Each number is 128 + 24 x the weight over its row's rms, rounded and kept within 0 to 255. Layers, rows and columns count from 0. The size above them is the row's rms in percent of the matrix's.

# layer 11 MLP down, 256x512, rms 0.14, rows 0-48, columns 448-511
size [ 98 100 105 100  98 168  96 104 102  95  98  96  92 100 102 135 101  97 100  96 101  99  94 100 102  99 104  94 101  99  92  95 104 101 107  99 105  98  94  98 103 106 100  99 102  92  92  93 104]
[[120 145 124 130 110 134 172 148 140 120 133 154 151 111 137 126 124 106 134 156 117 113 116 103 119 126  99  96 157 129 100 155  91 132  98 137 104 116 140 139 134 125  69 115 104 116 139 137 162 129 121 117 139 113 103 130 135 119 144 143 132 112 133 133]
 [114 135 114 151 127 153  83 122 141 113 168 130 134 141 149 113 104 140 123 127 139 127 125 129  98 118 128 118 115 106  92  96 141  82 139 148 114  92 134 125 180 140 135 148  95 126 125 115 135 117 155 142 124 132 125 144 108 165 127 181 103 116 141 145]
 [100 128 122 172 128 132 158 106 144  83 134 102 157  78 139 114 115  89 158  84 120 118 107 107 133 119 112 141 129 110 136 103  90 119 138 153 143 121 112 143 168 134 106 101 185 161 106 123  90 124 139 133 136  96 113 137 102 124 162 177 107 132 126 176]
 [135 139 121 151 119 135 132 107 120 142 113  83 125 125 120 138 127 153 142 161 124 143  84  83 117 101 137 141 117 112 153 131  82 182  99 134  94 154 138 128 114 114 122 157 104 160 129 115 130 113 136 167 136 137 148 125 136 103 122  97 164 107 162 165]
 [129 140 166 126 149 154 135 136 122 110 123 134 119  67 121  99 139 117 126 124 140 176 139 150 141 155 130 109 131 114 101 133 118 108 116 138 138  73 119 133 121 114 120 119 112 108 130 172 132 140  99 121 110 138 138 142 151  84 119 106 146 133 124 100]
 [127 136 109 173 108 153 113 139 122 120 100 131 118 112 203 130 134 151  70 150 122 169  70 129 111 165 140 116 120  85 103  51 149 151 133 150 121 111 133 118 110 162  51 117 157 117 133 162 113 140 129 160 133 129 118 162  84 108 119 121 146 102 123 131]
 [130 124 137 116 126 133 102 139 122 130 153 104 126 163 151 110 101 125 157 127  90 141 110 165 167  72 133 108 146 131 153 135 181 122 119 112 116 138 131  77 127 128 102 146  80 134 118 139 131  91  98 130 122 150 173 131 154 105 142 129 152 160 121 181]
 [110 136 164 103 139 169 128 113 124  96 106 121 129  77 158 121 118 127  80 171 105 149  82 139 130 125 107 143 132 126 124 160 155 146 178 137 136 141  64 137 109 106 119 147 132 152 124 140 141 141 131 186 118  90 140 173 113 122 159  89 126 102 140 139]
 [106 105 163 149 108 111 149 117 131 115 134 122 114 137 115 136 130 123 134 113 143 116 124 159 118 139 137 135 132 111 146 121  98 137  75 131 105  97 114 203 107 158 128 136 165 132 132 138 130 136 119  75 112 119 109 147 144 152 172 173 103 105  82 144]
 [129 151 138 125 141 152 177 103 120 149 140 131 115 131 126 118 100 155 131 148 129 167 114 147 128  69 155 108 143 124 127 132 157 125 152 157 111 100  89 138 121 170 160 137  98  91  88 158 148 136  96 139 159  97 159 131  76 113 128 145  85 103 161 128]
 [110 131 145  94  83 117 132 121 116 148 114 135 145 103 131  81 150 128  85 124 103  99  87  98 139 139 129 119 149 125 105  96 170 156 153 120 128 144 130  98 178 143  95 112 100 113  84 152 168 134 114 159 133 135 129 180 142 195  72 122 121 148 127 111]
 [118 160 160  83 158 100  90 117 148 146  96 143 115 142 121  96 112 140 136 159 126 127 137 128 128 116 114  98 140  85 132 161 156 144 128  75 150 150 137  50 153  81  92 111 117 127 127 114 174 153 125 150 113 107 165  96 117 122 134 158 167 185  98 134]
 [177 147 121 126 142 119  99 123 149  96 120 131 100 126 139 165 110 173  91 151  80  87 147 104 115 145 108  61 149 147 146 157 144 121 167 136 112 125  88 104 169 160 131 150 114 140 108 127 114 134 142 154 126 202 122 113 129 102  94 129 159 110 132 176]
 [129 129 165  97 149 144 137 136 127 127 148  90 144 125 137 103  72  83 116 116 131 154 102 142 164 132 168 125 108 104 129 119 146 111 145 147 120 145 112 128 157  67 119 138 133 130 151 102 122 130 139 147 166 167 132 164 165 160 111 114 190 164 131 142]
 [ 66 107 118 160 125 117 108  99 160 146  74 108 108 124 157 108  99  73  99 138 129 123 149 101 136 113 133 125 131  84 137 135 157  50 143 149 128 137  97 154 127 136 117 139 122 158 102 153 162 140 112 152 150 134 132 147 150 128 126 130 106 149 174 120]
 [139  84 175 132 126 149 135 199 116 135 131 150 117 139 141 107  83 133 127 126 145 103 122 138 126 147 121 139 131 149  97 126 145 119 145 121 103 116 114 137 133  99 146 125 130 126 132 124 140 114 148 141 147 132  90 142 162 134 144 140 177 175 145 107]
 [111 117 126 153 148 126 101 114 123 135  83 139 154 110 116 155 131 135 165 133  89 143 164 163 137 142 113 100 115 151  65 106 109 130 127 126 170 152 140  95  86 144  91 142 101 123 142 148 140 131 113 129 126 128  92 126 101 168 141 189 125 140 126 114]
 [158 137 138 116 118  74  95  91 122 100 173 125  62 123 162 122 155 124 117  88 137 117 100 129  73 114  82 155 126 143 100 141 116 150 161 110 144  91 140 134  80 154 148 122  98 132 117 126 132 131 132 122  99 143 106 146 136 110 109 136 110 157 109 113]
 [159 165 165 115 142 124 152 120 136  96 164  80 135 108 132 119 114 138 122 144  83 161 117  90  72 139 118 124 113 121 120 126 113 112  85  92 105 142 118 117 133  99 153 126 117 155 144  98 151 131 153 153 125 155 112 129 140 136 151 141 134 106 111  91]
 [108 127 118  96 125 126 117 124 166 138 148 122 121 156 116 107 119 173 134 151 127 115  76 111 108 127 160 151 132 200 117 138 130  98 116 167 104 172 126 151 162 118 124 113 105 129 123 115 169 109 142 184 155  82 138 133 125 125  92 141  95  93 132 117]
 [121 168 143 103 145  93 100  93 117 122 109 112 118 144 109 113 153 127 179 113 153 132 145 126 138  98 142 135 106 126 178 157 116 158 107 126 148 154 132  86 114 109 124 130 134 136 145 144 105 125 115 169 150 123 129 129 116 114  99 147 137 147 114 163]
 [127 150 155 110 108 126 162 152 145 141 116 126 153 196 137 119 120  67  66  82 134 157 125 164 127 112 134 108 129 125 148 140 129 116 118 147 138 130  90 129 165 102 133 126 170 113 110 137 102 134 122 123 153  97 108 116 128 149 149 176 101 125 138 165]
 [106 129 150 117 140 142 138 137 123 107 151 110 130 117 125 153 117 104 125 138 116 121 117 115  90 135  96  67 126 137 114 134 120 143 136 140 131  71 138 137 189 137 128 145 112 167 135 138 121 148 149 155 110 164 112 161 103 141  76 111 125  92 155 144]
 [115 141 103 123  99 131 115 112 139 137 120 124 115 143 133 128 141 129 123  94 121 130 151 128 181 135 109 132 174 151 177 131 156  88 110 118 120 111 147 123 126 154 117 109 126  99 131 203 128 111 106 198 137  88 172 122 143 150 111 155 135 130 140 148]
 [159 104 172 132 131 100 137 101 141 126 141 184 155 113 108 117  78 171 111 114 104 134 124 150 181 127 101  82 122  77 117 125 126 131 163 138 137  84 141  97 109 166 110 106 105 133 143 127 129 146 144 110 157 110 149 156 152 139 130 103 123 135 130 108]
 [126 152 167 128 126 126 102 148 138  72 143 119 160 136 151 136 108 124 142 116 112 150 119 124 151 130 118 157 125 123 112 121 164 132 123 153 123 134 135 120 130 138 103 122 159 121 121 141  86 130 126 136 147 142  80  94 109 145 133 150 129  88  93 103]
 [113 157 128  94 125 117 146 136 138 115 112 194 108 123 100 162 131  93 123 101  81 111 138 180 127 112 165  79 109 116 127 117 147 118 120 138 144  82 150 146 134 117 119 110 180 118 124 136 108 100 174 132 121 105 123  87 141 125 179 136 113 164 106 146]
 [144 114 110 111 135 140 115 126 124 134 127  50 139 129 108  89 105 140 142 105 159 135 132 116 150  93 130  95 177 169 139 168 131 178 111 160 120 121 140  83  98 155 136 145 111 162 115 106  87 133 136 116 139 131 105 154 114 116  72 162 146 111 120 127]
 [111 137 131  93 130 118 131 139 132 102 134 166 116 116  98 137 125  72 122 119 135 121 127  91 153 154 125 110 102 146 114 117 131 146  90 148 114 126 118  88 133 102 130 133 138 129 110  89 144 149 148 142 108 113 104 166 136 180 161 135 141 135 157 113]
 [147 134 129 167 141 124  85 151 131 170 117 110 128 143 139 118 138 150 143 122 135 130  85 147 144 112 128 116 137 101 151 146 141 142 150 153 150 132 127 125 120 131 149 168 123 167 165 155 110 146 141 112 160 125 172 121  77 106 151 163 142 142 140  77]
 [135 110 120 130 142 114 143 140 176 106 109 142 123  64 194 135 170 105 119 192  69 109 121 140  78 174 127 170 105 125 107 129  98 113 160 144 146 118 170  89 139 120 149 146 118 138 125 142 121 150 141 171 123 160 133 131 176 115 128 103 137  88 117 143]
 [166 162  71 101  95 137 117 134 130 144 154 140 107 148 132 167 109  72 153 123 103  94 175  75 137 160 155 101 133 129 148 137 143  87 118 162 154  48 147 141 114 155 162 101 105 147 105 148 128  91 158 138 137 140 117 176 145 135 133 107 123 124 142 153]
 [126 127 160 104 131 123  83  84 114 115 145 149 117 134 141 126 126 135 122 134 100 127 145 143 141 154 114 155 129 174 138 124 160 190 116 108 134 144 128 129 118 177 132 130  97 113 143 137 116 153 100 108 117 136 115 140 125 174 128 109  91 163 135 110]
 [113 142 148 155 110  92 102 105 124 153 137 101 105 148 166 119 179 191  90 135 177 168 122 159  99 103 153 109 157  87 141 145  92 144 129 131 136 141 152 163 150 119 141 149 110 100 127 155 157 118 164 133 146 121 122 131  72 170 161 131 117 120 142 117]
 [145 161 156 136 145 101 147 154 100 118 119  79 111 136 149 127 142 139  94 143 141 146 138 108 110 173  85 138  97 106 157 135  85 110 128  88 115 181 118 148  97 106  92 123 131 104  94 108 171 113 155 118 130 105 153 133 144 132 149  88 142 147  96 118]
 [143 150 163 143 157 151 109 122  97  95 144 120  92 144 129 130 120 106 147 132 150 110 186  98 146 168 108 174 116 115 119 132 134 108 115  96 123 180  99 180 145 157 128 116 114 124 153 144 154 116 129  82 139 124  78 143 141 150 106  84 126 151 135 131]
 [104 143 106 106  92 117 107  92 150 100 146  95 101 124 154 126  91 131 154 128 106 162  98 148 144 114 128 132 165 170 150 118 102 104 118 148 113 128 129 122  85 107 109 152 100 131  80 147 127 126 101 142 105 118 147 116 118 118 165 122  89 121 126 134]
 [118 175 135 111  80 116  68 165  99  88 148  91 111 123 128 133 154 106 115 114  99 159 156 143 141 108 107 118 160 136 146 125 137 133 123 118 159 130 164  73 110 119 133 152 136 155 117 123 132 126 142  83 173  51  85 131 117 110 107 155 103 139 138 135]
 [ 96 143 133  85 140 155 112 106 142 139 204 133 165 117 128 141 123 138 100 118 128 156  88 141 138 100  86  96 109  86 143 120 114 133  91 129 108 120 103 120 114 136  90 143 153  99 117 124 100 128 162 119 204 128  97 137 156 128 114 182 134 154 164 180]
 [126 123 177 132 144 123  94 104 130 162 143 130 127 147 120  95 144 131 121 138 119 130 113 112 131 114 114 133 108 106 117  97 121  88 140  93 133 187 117 136 157  92 134 180 150 115 127 167 147 134 144 106 136 114 140 133 120 131  90 106 123 147 114 128]
 [189 125 124 163 130 144 171 120 141 108 103 134 130 111  98 192 109 129 154 121 141 149 147  92  93 168 189 146 150 149 127 132 123 135 106 124 126 106  80 179 128 156  90 131 122 146 115 152 111 103  96 118 198  96 107 129 109 110 103 102 142 144 123 117]
 [129  98 131  69 107 170 117 170  99 133 147 148 131 147  77  99 115  75 104 117 134 127 128 150 144 120 112  97 112 108  94 153 182 120 108 154 114  95 148 159 109 159 122 142 121 122 137  84 112 126 142 126 146 123 138  91 136 134 147 117 100 156 160 122]
 [134 147 100 124 143 113 151  92 153 106 136 112 167 125 151 125 154 123 118 123  82 135 123 132 184 115 151 144 130 117 144 131 138 117 150 125 115 157 123 144 115 129  93 130 111  62 107 152 149  86 107 118  84 126 144 134 127 126 112 118 117 142 123 179]
 [102 155  84 150 124 103 168 110 104  95 166 138  97 133 130 138  86 118 108 112 135 102 173 135 130  90 127  94 102 165 119  83 151 165 108 208 108 152 107 114 119 132 128 111  83 120 151 156 139 148 145 146 144 115 137 136 121 151 157 170 128 150  93  91]
 [151 144 129 147  75 100 123 110 116 134 131 174 137 139 147 115 105 150 132 115 101 134 147 128 126 162 151 117 134 119 123 132 137 136 144 153  84 124 116 145 117 125 162 127 126 117 111 100 127 139 111 114 109 162 176 136  91  74 125 152 133 131 134 139]
 [109 102 107 119 158 148 132 175 154 123 114 158 172 128 144 150 148 155  99 123 101 156 133 148 139  86 110 129 118 114 113 143 132 179 152 120 153 133 104  93  96 105 130 108 140 125 113  99 114 115 160 130 122 128 140 110 129 126 104 147 172 128 147 124]
 [133 127 109 120 141 119 124 119 100  98 117 149 169 114  93 137 143 125 109 132  52 169 175 103 153 131 140 135 109 185 158 120 183 113 169  95 126 114 152 123 118 120 144 135 121 147 125 132 161 134 133 106 126 176 137 110 117 147 126 110 121 115 124  86]
 [135 103 141 120 139 159 127  78 132 127 107 133 118 134 162 131 132 113 143  94  78 117 125 112  98 117 142 135 101 137 129 109 144 104 127 143  90 143  77 148 156 136 140 171  90 140  96 131 127 148 138 114 136 147  99 133  92 145 132 141  91 121 139 123]
 [109 146 120 127 159 152  93 125 161 113 131 114 132 123 161  81 127 118 116 117 126 131 118 154 116 163 127 111 106 103  97 106 108 158 125 119 138 103  92 123 161 127 138  94  87 140 151 142  95 132 163 150 133 141 123 129 131 119 132 157 110 134 142 176]]